From a checkpoint of a small transformer trained on Wikipedia: MLP 320 SwiGLU, rotary positions.
Each number is 128 + 24 x the weight over the matrix's rms, rounded and kept within 0 to 255. Layers, rows and columns count from 0. Numbers have three digits each.

# layer 4 MLP down (transposed), 320x128, rms 0.0754, rows 46-82, columns 0-127
158139123111104148118116101116136105111095153129146109090134150127128136127128170121114104110113157103139135091135121128165116135118130150142121144144094116111112121142080126139131118160112149106105138154127115116152128106091106124158127105131139164140127128139097132138094132149122153119124165140122111119111133131126142115162139115146132116137128146123149115133158123111129124162118
145103114158090139153093131154149105101104176177147102088112122113134129104133135134178111154158095096127126090115116104069084133112156163160187092158137129118124158139115173134101112142075149118125133123088101116180166126083096102121138114166171123129128111152110043127141096135123122105133149101100135113101187099122123140095128115093171173131096140126112131159104101135110178135109
140115098120102160143134120126115147127125153116104149120092129128121102126117083141137135095126148114113158131112137143138123132118111132144103104159112126116134140137134136120148124141078113153111139117137137149124136118119105127106135134131115108123118111126112094133121132106132135113145115131110125123108111125137133113131115146142119137117146133148096114140122133118145116117112
134101130133122121100147115117103113113136119088152107144126109118104125149097094135097122134150120134077191124109126132127140086146103108107115144132153183138159113081139157138129103148139154118160174154090157118103122130107103136125075115104150114100133103114136180149158133112138089132120151120128145085108120139112170105099134153094102084119132116125171128165105122140151158122148
096113110111119120153136154141114121148115145114116095094139102107144155131087080178174156113110146079141137110116133129151123154131157149155118122129148114158142129127087144110095102149104140147121124092119121157139133138127162133153135129141152146169094086160123125136097128103076107155099146070155149157142134140157146154146119172112118177128122124128142098127162161148129150115102
156154163101133175127112111101112169119129102153144137093119141101150116126172146106095125103145157123079152133121122126151137157166172140139164142156123151176149146141130088064132140132124108114140179157164097152138090177129114155099106145110126109162109140134066113120108145062106106136119119095116063117120106130112116138128107118150160131071152152136097144083162131131112146146154
129164112116135119116105129105128157166144097098126109145097156164161146126111153134153114131152136084113100133150145161137107087142115156134157179111150150125133120118130183138183116075113110098126092110107149088102121125119140086141116111140133144132111096111141124172154085157087118119113093128155129156107077143128111081142123110121129128136125086120124123102182159094095107134155
126129149168161095103109060174083100097138198146153117110110135128183136121123125092133111086108156139123102173163127077116090079128097139150104137133115091124107137128121116089097144129176077148135151098142151116121129203172178138108111164098066128142118125156087161144121144146138077122174141164114129124112131209115146152131151129155104125183147176119132113186085158105124104086155
138134138143127122126114117123127133120135127131134122140123117124142130126125124129122126137141131121123142139133139123132129122127131133117135133133133120126124128137125130127125122137134125124130132129121130117138135131128134129131110133133138123127114134124118134119130129123123139127131122145130112134138127134114134132131118129123123127135123124127131124128148123124122129136123
125094118156145154131171090131163126146169134101098100152132138138127106150132090089115114071143106104155084112131114132144134119125097144106127067140115137176150126206163143150109153116067147136142146106099105116172112129117177094090103103173144125182113135134169150121155089112089138112093119149141143143099139123129169095107108143127126078150087107143091145128150137117129134117123
107116076147147178181121106138051158122098136155059145153107098121081170092105099166152132067110124115125154125123147144138102145122148086144144146127143190148160149109113145114118143119135116105138133173072158103098162161122112100133140127130126154121127139154094134138148113080129093134136158108158105165161103149150171146112167130142155126113158092127149147134161145145148122158136
118110165126087102100086095126150075121148106145069159143103133098137134143126135120144163182106105118135139139118097132093169104116151164120127135136180131116077172125134126151166122130137117142104104129104086129113141135107121172116085145129080082121159096134174144139095145131113142064095130100108119096132127176159176128106153111138112145127141113160103147087076155166119125117186
128119120116119108115119115120147119136111121113141140131116162120160133132143124099111134137122123138139141137104138119102120132100136122154096135147103096151112138138125114146136139135151142127138078105123151132150138127138161128124128163141088144141134116123106127104120136137154109135115111133138127099118110099133122105143135157114127157123119124121136114125125121120106124096117
129107116148163118112165108122144130181127102104149129132153126110078191135122139151119087120123150165128145096084106137117093131169112130152142114131108045139148105147140148135139110098093107120112105150120131120120130144148118161101149134167108139135130114135124139121160124142142121140089112112171110124139161088138171140128104139125136118132166163162135116105168133123106159157146
131138154093134136148133147134136130132094131124100124119156168134160134112133139129103118119078155118116132140111137128145144135125142121133114111153113116133101147140123146140115146145119140146120121106127117139134124130104124118139121114141151132133130110136144122159102126160143142139105136123141111118141141122138148114127132114124142112134118126097079127108095172134144122109125
143169185122123120086132092100124124117115111113203127159113067132107146119098148120136178152132143073135118146156166125162125117147134109154138123128085152109126108103140120101157119130121158094134161148159147119157125096131098145152192121141130175159110103107135107108152134133112081175135125080130100103174124138088133149119115121131163131146118089139129115108180126121066109129140
133141103128128119116145138126164166153122120110142153148110142121101124111130117133135132133141127129147114143119116106136126128122152120117109122152143221166155134119134163159117121120109156106134162132135151111131117149120078121157114106146149132113097125149102143138142137110148150150116123116085149146103130156120132171119123155118111123121130116138091134116152110127133128138161
164110097118114187128121106145167082148128113101138100134106119129184161155123124058144113133135119107148115131130141154150110116127124182133050117080168130144120112165125097154101139181164065122078132109104164159164104125119135099081122107121097097095151093161117135110096136093111147100140131095136179115169140141132132143164166165110118134135113112125163140092112152169126111127168
125124099176136133127099121111096132182199071110077137118143109134164136134169108095138146139111161095160151117123151146146136159055145190154130073138122125128109103172115163116131105140120139154143152105100134143078117118136107132127128132191108132129117124200113117087111139140143104092095148152129141151156163134165133099154111114138139151122133150090136120138129082081145126153149
133088138133162156132124146093155156101133071131114077138182151151122100140152132099144125143110107127150132094091110080110111119130140114143114153104104101091092105135135123118172135145154139108125129123170095070115135175125165108122179175060126110168138159165143127128115123113157114120146101106108111132153135136123147109131120138160110171096117081153112167150158157099135132138123
125145134091141140150126136107106156115106128139117103126126156138118105119153149122103143137129136100090140136123131133123121125106119089105125139124127135119097132149121115146137124139126141129144117139157156144129166110150137145151114154135152148052132125127098140110114182143148105131112109088113113123147140134139135155148121135145109142131097110096134114118132183127138125152180
117184103102127129086146140108123148127088145155113127125123107140145106105114118125085138129092106177102133132173165133127098106099117119087162081145126163103154124121128106116123143163162108114112166130115131110099129190140183163118131120097091113127133124123103158182137155129108116098091096113105102132116110143138137176113120152129134139124167160154113150152134082150133137099154
136162147141146110128103110094122143117130129168139109135161122153140113126115129133098133103126117134109113128117117129093136151142131108146116126128145061112116143145127120160132102132148133134136128136132148128076121067124119093149122116124123110148116165159168110113116121130141146153116130110148130143115117112141131162142100145133139123116147103144109134159113111147125156123120
112073198137120125167136128130099094127138120110122130151142119133161120110107123161085117154109132135159109105128143089141138122142068170117064101097081129098092161125114069150110096107137112139126176103085136101110159119145081163145106148158135110124075155125077093106112115104106147093129148161131156100101117185141121117166166083125165115139133167064150117124145125123104135131128
156127128126154167182119116113092117142111119146113132109092136123180073128078110158133136138101167095133150155115094125072169100155118109119164165112106201145126126117122183124144117113152180109146133159150157162119148112136154168136079078161128095173136119110166128154094125164071108155087068098118145129085122108140109150151110131141132104156131115142147148129160148142132118114134
139130101127102133105128108116142128145101077102121135132145133155084089104097100111118148141125109129154104114108132128135113118102127165122117148119135113108107139117141139096126137108131136127133129169125099069133158123122128115117101130123117108108156101080134114118077130157145160141126086154130098117145140108155126135135124128115131116125104146122112070136156094141153136124133
161147145117145176130146123119122124122115105119151130120113119129143107086137122111085157156150157124130118160139102111087160122129159162091152147094125160129137132149106123157158112145152137138146099136087125122078137109141154103103125137141161176111162148096154062147134138138118181133112136105128166129144148118151111141127129121089095133180113128109184152105112116145158191098105
141138116117149128123130127131111094143162144117115135167129130083127156084123119138152139128122169136135134106131070084149118137145137132126087120131141132134137138124178141131139101120128123126147101140120130133111121146121121128105127136099106109098156094139142120144147142135109127108140106112157117129156079121112161129098096126096118148127128128140095125125108111130130114114129
126172124155102163135125118140116177133146134122127107108115147114124118130104147144119130130128118131135124135141103087130113116125119117109142128101092129118146119121138093102149146132118141129136133139116120114112136137100131129095126135123134101143126167131112081138118112138123106128130115112117120127164112142142148146141115139138124127126107122109120122131129080112108126110123
120143102082109079158175153147090112181158107154127144124126108089136150140170187154160113106132136154157134142121122108138153127154095085160119172109116197114148130181151102118136118086170143090142091077114120186078063121129134160152153103103117158187128154132126092149116154145127118185102149121139154148153121092103110099127145102099117085135123132165111135151138105158122106126116
112132125180084132092111098088143119069130147063146166168114108119132104072105099111126122163084169087125119119130104176139118128102064101128124130107089069123093143165115110127127160090169088095100161134135127166154111079125184116119100118142125156152142102127108115111106143163156110153149107104126126111108088181147110156132193123107153132125088156126083139122126113123125132169094
140110129130143113107112125176142116118100147103150087112121139100136132101111150152115140113112129121108109076140108142159122137136124156142124104144105119136082139109142148129139115148143112117130157132134129121109154160097104108139092146103133149128166138109144138092158136168141142125117092150143157151129124121122075136108114115141106096120116154115142119129151139094147105124117
109123148093126154116128126099136114154109081118130154099157126120120120077130124129186108139107133136127140087116127068146087140126125099178108153126153135136130100117112144141134119138109120069133149092127145098085179128132112100114132137102117069149059130124118166139120116105106162121125153131142118084117134130142106123146125116124114117146061131105150164092143135139133158069105
118128165130116080123116180183115154087185095103142132158083144155151175112135145139080085136101091133154155113144109127139136120114184179098068166180108105087089117106075131135131149142091140153000145112160147161162157171091180095155124129123085126141147119138141103121144168150135173106135118114137117145156139111068124087128140129104174176136185112172108118135103112142134126158167
176076119165163158108142136177086112139084142151169101123160181097099149116120155122111120164109123149103166166130137140141187137152114146093114184134117142121088146074140102119089135149155152161166070102133134120129122115128109127211117118140153160112153109151125116152156133129128091092134119134121173150130094100139074129117112137127123165142130142124055139120085098125110112121121
114108159117106137129114131100119122118104157147104129183143194153137157114166123138115133135125106137130142138107124152127158130114093108141145142087121155120136134164136146092111122095125140128157107102130139153091106151113107102159113132127135147083157131148099126102147124167098147093123118106129162124141095142141132148135120155161119149138105124121121124141119126088115141126137
128113107125142079156176055102103152157163109177099105151123109100122093102102135117124111127101142124149128180115120104139179107108116128124135130162104162126169136127133113144106141116154182151173107127135075142148116134117163121147123153113164110127134183098107136089116135159145126145132115090096146074181171148217182157126136178122103094111120103144130131074160129112120166120143
# layer 4 MLP gate, 320x128, rms 0.211, rows 47-82, columns 0-127
100111187146098099124171085125095136121149135147146146145115137092185119149144152126085096114121112126104147151112136123161134102116143132089116115129136095103161169163140146107143165121118109149136126120114116119128149107140200141095138146104174151183153166137144149140122155152076101121121118137141122111126146155115119104120159131160141119163107107153108143079133140137174141153117
132105100122141107122130131113128147129152108112141156118145117129108116118131159128124122129107091108127112119126114127111140106108169125111157126127143103104136108131106129157133132127113133130140110124118138139107144137131125153116110106105141132115123115125135125127159105130116121113124146122121134112140138130135100115135128118104138124118135112149122133129128110121121142147143
159147105179113164100099129130163123109122121166078151099128095124115097112144117150161118097091087089129080111117117147124103186110135111125120151140115132123083124136127141095106125089102098133181121102156107158108102124127115080160098139103149156133134138137142117111111103141060139113104165168109152142136145134124107156140102117102141114075119126103109172130144117156124115099145
112116146128151143103090135130123120168150093119119190179120138181098129111182154088099119130158115146100105142156120126109123086151098112099129140126094147114141151111171142147109142134136145129113129137134141105124140102123134139116170124073110124103147163100106139094085140134175124114121108148093118125119099127074137119111151093097090107089096126126098156145108095107116082135178
115166155162109161146124104132107111114107077152146134148108183103096123074157126104125083133162129136100175148157150109113157114125153132104114127162112109119115165088135129101129093141151155131181143112085121113126155131102111158071082102108118118162119177109131092125072126165145105125100106064120115148141149103138140115153137102144139105132095076110143165077146167116140109125129
114136108132141064159165141090121098136082153103147141131207113091125151134144081111118118138131136137132140121116125103110104151090160119125133122132143103145136164131128107117109123173169143142118144104133134110148091099136127133135101130094125118129156159115138106111120124112129108128134143109104139126162155137128149175150144148137137141153125144117136136130149201126162129127125
120121131130156176117095184176072128061121122071197135101133127160138090112144154130086143102113132138125124110113126116108118104156115151116126135090061086166092121122153137171091116135133064139190157104202124098108095138163143152142095153113123062132100127127104174150151100121159092110155151142152138126198103138155127149142108094141149109148161167116111135212080147134151153170138
126128132127125126127132120136121125141129135130130133116130118126124128129124129134135137133109124140121134119138123122128119123127124129124134128136115118130130136121128123131133127132121141142121129126138136134132124121128129124131137130131120135123131130122140123125127128130129125126135133118121139130131127131137119124128135138139126131125129115128134129125124128119138140133140
106147147137106174126140090108146102118114148112144135121123117147120128090091158116134123145115091129133091139108090148118164154129147115123134124158183133134141145124173118125123145111143130125164123149101163176088120119103094101112149124125140142153157134149117096109162096095071087089091135140104154127172124129141104141138139117099130135126125086111142130124118081152138124116155
090185149101112166091133135135151110065129136139122101108107099155133043150131159178093120132123138102093112122090070058120152120196135124106131109158107167135139106066129075161173094145108125119165118107128140174084091098131107164128087151157135135165156135148115119137078108110130132103177105175108100131121172130162061144119159098119145138135175113130151155130158120182116102097127
130116146145086153149140104131137114094118163125126187116154143140108134119144163113127094087105157160092144126095131131141110176132150085117126147204129121125181152105138087113126121132123172092166102161121142117173102145079110138134158115157117145139101137100116109117179099108082119117175146151119111145145098122141116100104144098107132140143112133108129098121132121081138098163102
128127137133140124084126123120124122127098105120149136121127132130156139135128108125110108122121126135127118095133129161134137117122114152127132145130103136120122122100139126111118128119133130123118110104126136131137169135109151165140110106141106130141135112129120112123128114150149084130114139132116125113130105101125120117120142131123151119117109138134113127128145115110128141141117
116157152155077099118108118110125093118150161109120146139139124128120078131114118130138104147095114179141139087100167131096149136101106095131161117134140135133134156134147144092137125133125105196117129102142141123116144115163131159126126132118145124134139111127140138133141125122151137183126168111112116162144115148108093131161187107122103102133115118106139129144176148142138117151119
137133113138127115118138122163134127115125139167135109143134154117099136118103131125124143120118146137159140125128114108121114129111098140151144117139126112140119126125122138127151112119127144119093116121128148113172131120162109132132131135126141130128093172124116113146103125140113139148151121136123149135131133111100133110125137106108110142116137111136136134125121151122109149129132
138131096127127074167164091098109104156154144155107138143136174069182140101108075148146121140136101117121154127105132113180120112131135137170095142129180130173159122110121137120107131138153115124132162106075118146108118136103173126132140125147126128096107137136141093158148121124126116134109086112139174150155114144143165119122137156140090142147154138106121139144092143116144126123168
100120163114124112101116142129094099137126142128141146146124102117111106155129114135103150125111114158107123107136135126133155124136147122103122138126088095123099108132119190115112134139112135134124105133120115113145133134139141147118109144149136096128121144130124101151128150128121125129100125106159125152127125122128128109119175120121153118141148138173096120128121120151137108151107
142138131185101151145192155106142086141150119137170100155100146151142092120191155123147142069122172102147162117100163099112129081143140132108054154088105090174132087116132130131173148142146106096035115121096095141171129151148124082109108123148130114172160121142136146108138196135123112142082076095120146113137178156080082117075155121140102132136117132148150065072137134126139086124107
125120140151107153136122120169136161155159106097108167087131125155094147149157100123106094089132136157067156096091161070141129123083101133120101119093109175134114104159170139129154104105095132121135132137150134137132156109133169124135116116109095155125195129161183126123122101117121139117105132120169166110092142172144120098163086121137152134144117134136127136122145169127162106114118
160119073108114151155119098180118107152160129147146175117086124123145142123139117142131127150128088074110142129146121148176130168120128094144137122159160182139128135122135169172116193098111120103111109150097151147125167120145098141166122091161072105169140114088159088138139122156092147138105144112183156125106138140115107110184154123063121138154134108098132076144064152133075112133126
145149105128121138135144119128130137142124118134110132132100129127144119122137092135093128126138132126111144154156125129140121148118147135122110137128130129102126115152109121127129166125117140134099129120146113125140136112123122141126138121093127115116129130119149099109123117116098114117114127117127145132132127126137108116126116134114136147125143128131148129127120131114130130133157
203150134178157120143107061128141142123124131136107090127171113127149133127144128174148168110115142133135158153115125121119122159145128137133128149108096137112123123126170138132107117143147128156087109133148124171108084109125109110130166144159139123131090103174135163134166122108159125108132158160135155144127129089079137144123109158138130134135137133115149093171158113160150092104109
127145147135113090119135106160132142148105137108156133115107099107130148095131149116109119138115125127072168127098154158164163122129130121174129148147111125107127122129121150126100119117126163164128118103132131121112135128116133109120126124126121119139119083111121090133160129134151120113159128143109124113087112146118156161142147121130179108104095162093111108137098157138139136119120
118124101106129102157156140122114134121188101161108119156153126103151117146144095104112105089129203112142147129174111118110132136091182150126085106146143109099116141137145149143134130101120162140147115119142124134145127146082157118073181125102149140132142120125101133142161147100116071149138128137135061133100093111113091125089111161146106129103143033175129107143156138165164166139108
127155108156142095148125179105106173145157128072142114151152148115135096109067094160110095073137155139131172133103137083111107100108138181171126098149106162142094125115156140145109148132065142089116163123150101124129071112194133095116139131158134145115160139133126132140141170137183208122117137112137151193209104112082102080129110174143144151153171096117141169145144152154152107083091
104122138146117148143125125114150093109128129125130117161114145134124139097146131128119138101089152145101133130110142129133125146117151115094143121135182140097174152136105131117165126103126144145092100109118109170148154100131104111128112133147140129099167155116159134139122147106119128164094142119124134143142140132084125145168132148151118119122137114123120100113139175126129108129130
073115095177084130112204154152145134107106107077118140145114119134125115094096168136135121098141128129104133150150145157130143123115173170160142126097134136164126113158129149101127142098101121135095132119109157116114169152113111097153096111075119118131158119169124140170135124140150123122105057083142101153135148152121148092126111109117144110136127138146132127090153109082129111129121
107115095136164185145109122141129160139155113146147146136131129086142152088142106152133107120150129133109120103118111106136155127120134118158100128142159128136154144152121141104136122149146141108143149133121135136147120119126133128106130153126141152128094156110108114145144097119113138106115081118128117114117128142180149171137144097117126124129140135105112130121111128144124116140143
119132140110125162120112109120124135125102126126123152125124135141110113117127131118153132118117130124126142117143103125140113156129153103131131125140118125104121103132120129144144143156129139162139112114130137139136121123137095085129105122090142125138127116127112128134124127136152127123119161109123124145111130130161132102137118148132135125100117140117140145110133134126129134131117
103145153189060169118126135169102149081124126148140180115124178154171180148113145153148121113168107128051124095123136111148112109131101121131140100118136166095075151062195148119112136087149178139060120142140154136128174132141142165088117168127088123104133140096103111100092100162115153090118139113190168137126133083095112094110144124097156112095142064116129155118066164117129127118132
173160157176129118148098170137147130116138169118111128110150106167114107116105081168161115109124118072137085151137048093112098142124089143104132114168122070108106159121132117145194188117135108110105130167115101162129120082181096100100133070095167138120183120122068152098126146157129087075119141157098118136134117101102067141098102127098144114140145144136156194121165084162156114096041
109151108136137135139153147123105112140126107182119169133106124124101124139145090112136105155107120114144153133149097150124145128113162169118128139106084110090107139144168115147129131134177140107149126127133124132145108096108095103100106145100110120112125126140105120114138137089139112104132134146127128141120129120138149141114123134136160145143144131152159153117117143171107131110089
109113109125126144132140137153142138115108141106150189122131160093142144152113159153130141137116138126137073094132118075188106138131125116122187139092137086165132137070089133127113140158096097130152166129126140118087153128121120172088134169104132139100134210126074079110158119141118146128097132099111139132098123100144159122148148085049125149112123160089138151135100173131122141149163
119122122141084115115162097111187140168158159139142123142130161140133099114140146144094129044117126133169121096140138133127150139106137108159137138151113130156143109158111152157107119144115182139182147136027115093146158147101154087128108078092134121153118126169127155095167165096122124184112096127137137146152071138131137086134136086130171124089105130107107145093109121108107127148087
101115157129143130133084184152112146098164121144091182144126104082098127086155122123134129117091171129099167155128102127083144093101157039135125089160128136158099107136096115179151138113097149174093152107112134132119142165153140124102147150116138139103110110087131131109114128118091121100174112106120144105175161112166149160137130100135110125145120093107091144136175120095164149106161
111141123136158127110127115157103133103124112160126147129112108126127134140098117133114107107093135132147140098124133128116110125180167147123131100171147140151126099081145085149151133119103133124134109141107150141108143163126176158163097113155103125217144102138123113137093086099176096130149106126147131167112128137112128097125157117084150125120163105150142095104123122139136131133097
135121162138130158158144053120115093108163132158059086148133147097135100136123122148127104111093159189139124131116102108113144104111159147166081152163180101124134166096098140107098140116155159124145134108110105190105122123125142136134112179092151127142085123131141147134141162166156086134131145155067149180148137136163155138153140104144122124140121102140094123149120133172149133161106
# layer 4 MLP up, 320x128, rms 0.198, rows 47-82, columns 0-127
104110147125096119130104121141167142118094157126139101089103122129092114179141120133124137134174088116171142131168122151105104131089105136153145119168074147131180105114159172069149131122166187110137123160163118110134125130128105122142154126130133080122145102115100075194131111125114128156067159150129172147117133139129104110147060114055168134121095150157138139155133092118130152095151
132143135125130142131129116124138142157119142118116124135152127163147103111104117105136114129128148118113120135118154110148132114134108119109111121127098115143101122117138148131128113109112143131155143108132127124128104098138119151131143122138150129118151147134125139124112142127156127126110115118122137125106124137101133121140090127124132142117127107136115132143148111111127132142121
151126124111138137161108115109110130172127132192118130150120128189189143149108159110167112122115140115143092134138089104180095165112120132140147092118160071144089147118099097131115154126154154096081095121103113136127114092191103099088147100103127116132146149127158103128128115109169181125150123124100081112086142102130141120135132091126135155116112162112154147064153174131132127082095
132106140139120117081097165145124124162135138114176141161102141136108105140148137121120136151144095120099126138143163160137147113134111113088142139130084138093117105134162131122125122139119140106136125121165127080119127088110126101146147139119125130137137182117119140113081142110153127106047120157125148115131125106124156126149122117122151074107134133116132122128096109085126137115171
108125114152111202104088094144107117073112153125131114147129160107138144100110107137119100103151137159131135149153132138137107091151129124147153087111161134140182112094122120126123131111191158138140121158088158115114135098104148150131156146141091112136126165067100139159102120131131103111092157094113130145158086102091146085166195144067129104075142103157082147114105077146132132155174
139124102136106076134128117129149113133102118103161140140089126117156123117115116129136121131112074102111190133151183122154116108103093112161129120116136124136087108130123135168144150130113115119129127113148131107147132143132119147087112066141107125151137098139136103097149137123135117128103106119132149109130130131128123140085123104138161115135096103124082113093160109077127135094131
151091095104132126120120102100152147116132165135101150119110090103147174102118094085166082133126131138152120172149115158157099119145129159128141141160183206097160105118136109119172161105133134087075120123084106113145136036101081138127187111122147137131116112120142099160091102088133134147105138093119143179116169056114143095110125153101137154165148133105162184088168131129097112144070
133130134120129125122144129127132122129130125142124116143115142128139127134128128137141130128116125141126126137130125134134118120113129142131118132124137133135132139129123121124124131118120132131129134137125128126120120125129141139133134134132116125127137146120128124141126129124133133127128123122131138126125122133129130131123136131129126129126134130131140139127124131133125131139146
151120063155116149129151095140149133140146101139133103147146141091149103112095098120162077110104125125118120122140089122118131143133146128176091163167128127107135139121156128114108115098098118137156138156121087197123148166105169122142139126142142172146124130166132123118149098102078114103101129168116138118119163150147110141101100090102125164102126132134098125122112074129126093134139
086176199129111113153131116127172109112170127087108102097182099136152112188153135117119156111166170148133125124086117108112131106130091131096159091135182123132145116119136090133143092159167150101126155065113125187124078130141088137177135128136113125105148117145144137091120138102123084095139180165128129106118202127095099141131130105112048162133146121116143077142170120185130110122134
150110148134122106138166139140108136145105101137086143150144131158121107131180114151162133202163082094112142144139132151130114113124110167110134156128148143109075133114138144153158174125160068131124091090129102157088110128173102155136138154114136108149170148130147100096156143176146167126108117122177144099089124139113133149115112137181094127205104163135093153164106164128134132137160
154115121094110145164138143149128162114156143123144126115122129131120117114136148138160122129130121138154113151115119131109140139144130104133137146117150142121128140131132107147148141130106128152148167123111122123100096130115110134113135134123126148116119141151121137128123115106124155135134124152153118119143157131128128144144127145135125121129152101112126154134128133131123127105120
145140168158103112116114133128140078142140122127132144162123147145115073139111103129103136136115114145134122070132164104085113125109120096118157112128113156156139131148126140132170134138104124181117118137154112129121161101168131141116121111115111113125142114121133164133148124130145126160132160092115145173125149151121069135167150125132131101134108125116147141148174159129115138145123
112123137104131118136119158117117142117132110110120154120132135134170130116119124129136135145114121109114144102120124144159159131149150103122129111102123141121126125127152117154123139135117112133149118124121138127113143125097130105132094123142141151122162080132121122134135133133144140124115123129151126123121142151137130136126133128149149124164132146116097094146118127128137124123136
146130100151114103154176077086110103160132130118149101135092087123138148152130121117130120163171094121093138147133166124164105100104144129170139105132135118148159098122135096135141152119136141138129179116110136128134158126091140128108152101126088143122119137147157078093142075147112094139125097118140166130138141144149085113142112145118135142134125115133121122096127132120100138119181
118135159110116110099142153107135109161083154111158125140139108122115120139131114122109143130135114144108128129129110110151121112119100140130120124157137086160116117122137159149113127124152123127101121116133131120138125128154133130144087098130119114110091147126104133130148150149133119167112126119140149131127129128140161144135111120091128128132147112154124134145114101153119110136145
101190181118134170072061123147110097143116079098100123104107117143122156103114120136154110149111098122121117112125131150113194169086089134149183161128120167121115116162120155163133080148134167131179085112167149167130115113099128122118090139099123126096135183130141107105114115147152140123097073137135162138147101163120116170143050137081152088121167068148096086117071130143105178145129
181168105100171127133137132053113115127119118105114120188151115140139143108132117114148129142143108081144104154188110113096117126135094151125199131138157089149129112128106100143153152212120115117149096128123157150180140114160127086108158084107173090138118152119137123117148130123167100161124150157098141128129103096101109104112107121075129070110135123135084118093113106086110149141149
166167163085123106148145143116101156098083133119106091101115141113139142100096092137129116147112106129136184134107089129112127117122151140058118144134124120067126124119132136126169081134149108129154142115164163122137140143116169116107105150081180112130134129150139130142099142130157088148135115144100089126160102136158127174089087112179113125111154162121087101129153110130170127114123
116160115102127144136122145097112118113112132126094106126127150120108103113148122117083156151134116113109151137124136135152135141078123108113119132119126122115074129162105122129121140136138156138102111121139134144150151115125119137162094133118142132039118121097127121112140174146126118146111113057109106108144144140109142169145118147167111161136089104092123146116125166095136137157200
154156156176133106146122095159111106115165118153116154123135137154123156145102096140142168147131131118108152174110134147132082171147166125145179136076131178120130139101157138113139154122095054104116089107152097135110119137130115084115156183130174106160089138162126101146130121120098080107144151181171169166142133134112108153104136081111149189123149172115178146132155140124129125107112
117136105106134172099109130127135125103143139161144112118124140157111103144127105136129102082124102142123130174111118115114102121123122123080120106105145128142103134129132145128098177095149114115115125077122172147159111125130153140123136160123133099109147146149158125150115140128126117154110097131139163129164136140111133124144117106135094155135117114170159120125129177155152090151128
140147193155098137148101153121120127165127135104175093155129147077126087125129155127118092163145136123107078134091130121129114139168081129111160117092158145128101197140143093152138158162119125108115124150163158119143125118178160154144152130146100093119141137121174110122103142161178123119105115165122207069167118183128156154133146123137106149119151160113094160165173170131122133160109
090094101176130097119133149115120158126166142103170115136105136094148150086177122086125156069148080185110195074100172157130133121163135161156105137106100188146108127116157112088069117130063101157144119159159146116102156162128129126142064100159093155174180083153101116114107130102148176132106155113166126181198076122120141140132175143103130097171091095137121111083132110103143124131107
136130138123112136116117125114175114106106083137127113130120119151109118138117119133125128116107098146086096131125160151131108151104142138092110103118166141096158147135104112090143120106135119137101114111146086135155157101109120103127121130124140135131179134132164143130096136120130120155111126117131129141158122127112145156170121154145121099087118102129146123116153128097141123131138
142099091106119138107075121185128132141159106165134152141161134183121147165064117077088118130138090102079134092149128118119131154107100114097049101145146154106145153159152141127100137128086133124160122095131132138177136109213099128101131092142091120149135095102142175144107120120139119132101123178164070134097144140120117135122131151127116143093150096120179113136051140123131106143101
145156150105126115139133151121136121118123167139109116112134128125120103126128146114129112116115133113160157135129096109107091130162141141116127132098113125122119121131141119176136117117122093148109115100121133131112145151125113116164083094158128105104144100136111161134134169152152111136138118129133144134136095114053140122108109148099129143150116137122092135145112157109117136113138
130148117144128120146128160139138126134157104125125142134154141104143141130118110113116156115134113137128126141129139110147119144134105134132120118112153148117149138126157113125136106101107121134117139128131099091149114135138136147122145139158102169129138124137120138152148143137120129124145133143130125130148104122112133152142120126119102109146150107121124102122128114125100120103146
148092116073157145122163124138179138164144115090130124123119080102081135150137133133117125051119160144140116195131150098097070143120135152136068094124159095155182102099113113151109182131133057087111124099107102142145120135115099152104096131075149107119132110127135126171139140107089110150153157122080127151107111133092119159137100142123134145186119188174134079173118105148142116141114
128171139064104127167123146157062106138145173147167119171178153187114111121147121124131130105148107132104100139118116158062085154106128136091127113122115124113098156141068127115124144135203128126089094133125171150224082146115096079088104130092092103106140115158135130102102144096098132143141172141158150163170123139094151130153125125118084126088151083105105124087151128103160163124085
167141139150113151124146153161137150141128103114129103146135123128133124108114170170129160135133098152128098101117133109122124139140113136143105126123171128128116145105107095125133117137098089098137153122132148098144126153110124135112116118142159163136101132137127165131167152176116141132131137130126128132140136159102146146136143169137126139088141132104181147139167152111146111135116
169074098125148169121114110139147126167121070177115112141146073143115116139173137172126164160127131139105112126080116158110144129132109137100113151092094113168135077155146117142090147180124122133118143161152154122091087195144193159171129105126107127129172110112093091144149101127113094131149104143172129155140092110096144171102104119103115112124122130082132180170136096128148118139140
101121132093181165136121175116116149031112101178117139141117086134124122135127106127161145200081086132126120184105115124158147115117138131091153142127127133068097115120130130128177140104106091143125123076164115157114144051149107118149153119141176157061157154115138097121106137168135161111143181136145133112111196147135059129119142134191136097160153129127123085118148161123115137151138
187117134132123115088154087161088108172086136116152093109158164116111132174135120110100142166191109149159111115126135130139156136132128198130133135138141139102108145125174124112113124099161159152150098139135161147150128139089126128156096123205131119149148099152110130122147154158157068109126135128142164170108114152159087118113115149135146133142140159109137097134054101160128087112097
147098097121112092123149135142181142185138112128149099112124090147143134159089145139158151132161124111128073136122109109177154121128108137067135113147107097112147141128132148131090100120116121115142132118112139108092155133172135145092147154142104110104116159181151136121101103087126092184155121179100135131124122111115144119097128120095123128149110156132119098135107130161108091086134
081153157138120182133149117139137108156177094149108105121171144121152102154133117084121112116121132147163124164137086112104100092128154125145095097122172119212161157092136099114124146185162140117104171151144152145164122109130170146138137169175117105142131117130116082122121088121117106151150130125131172107179119124138111143191123132101114095149130118134073149128117160073131112133135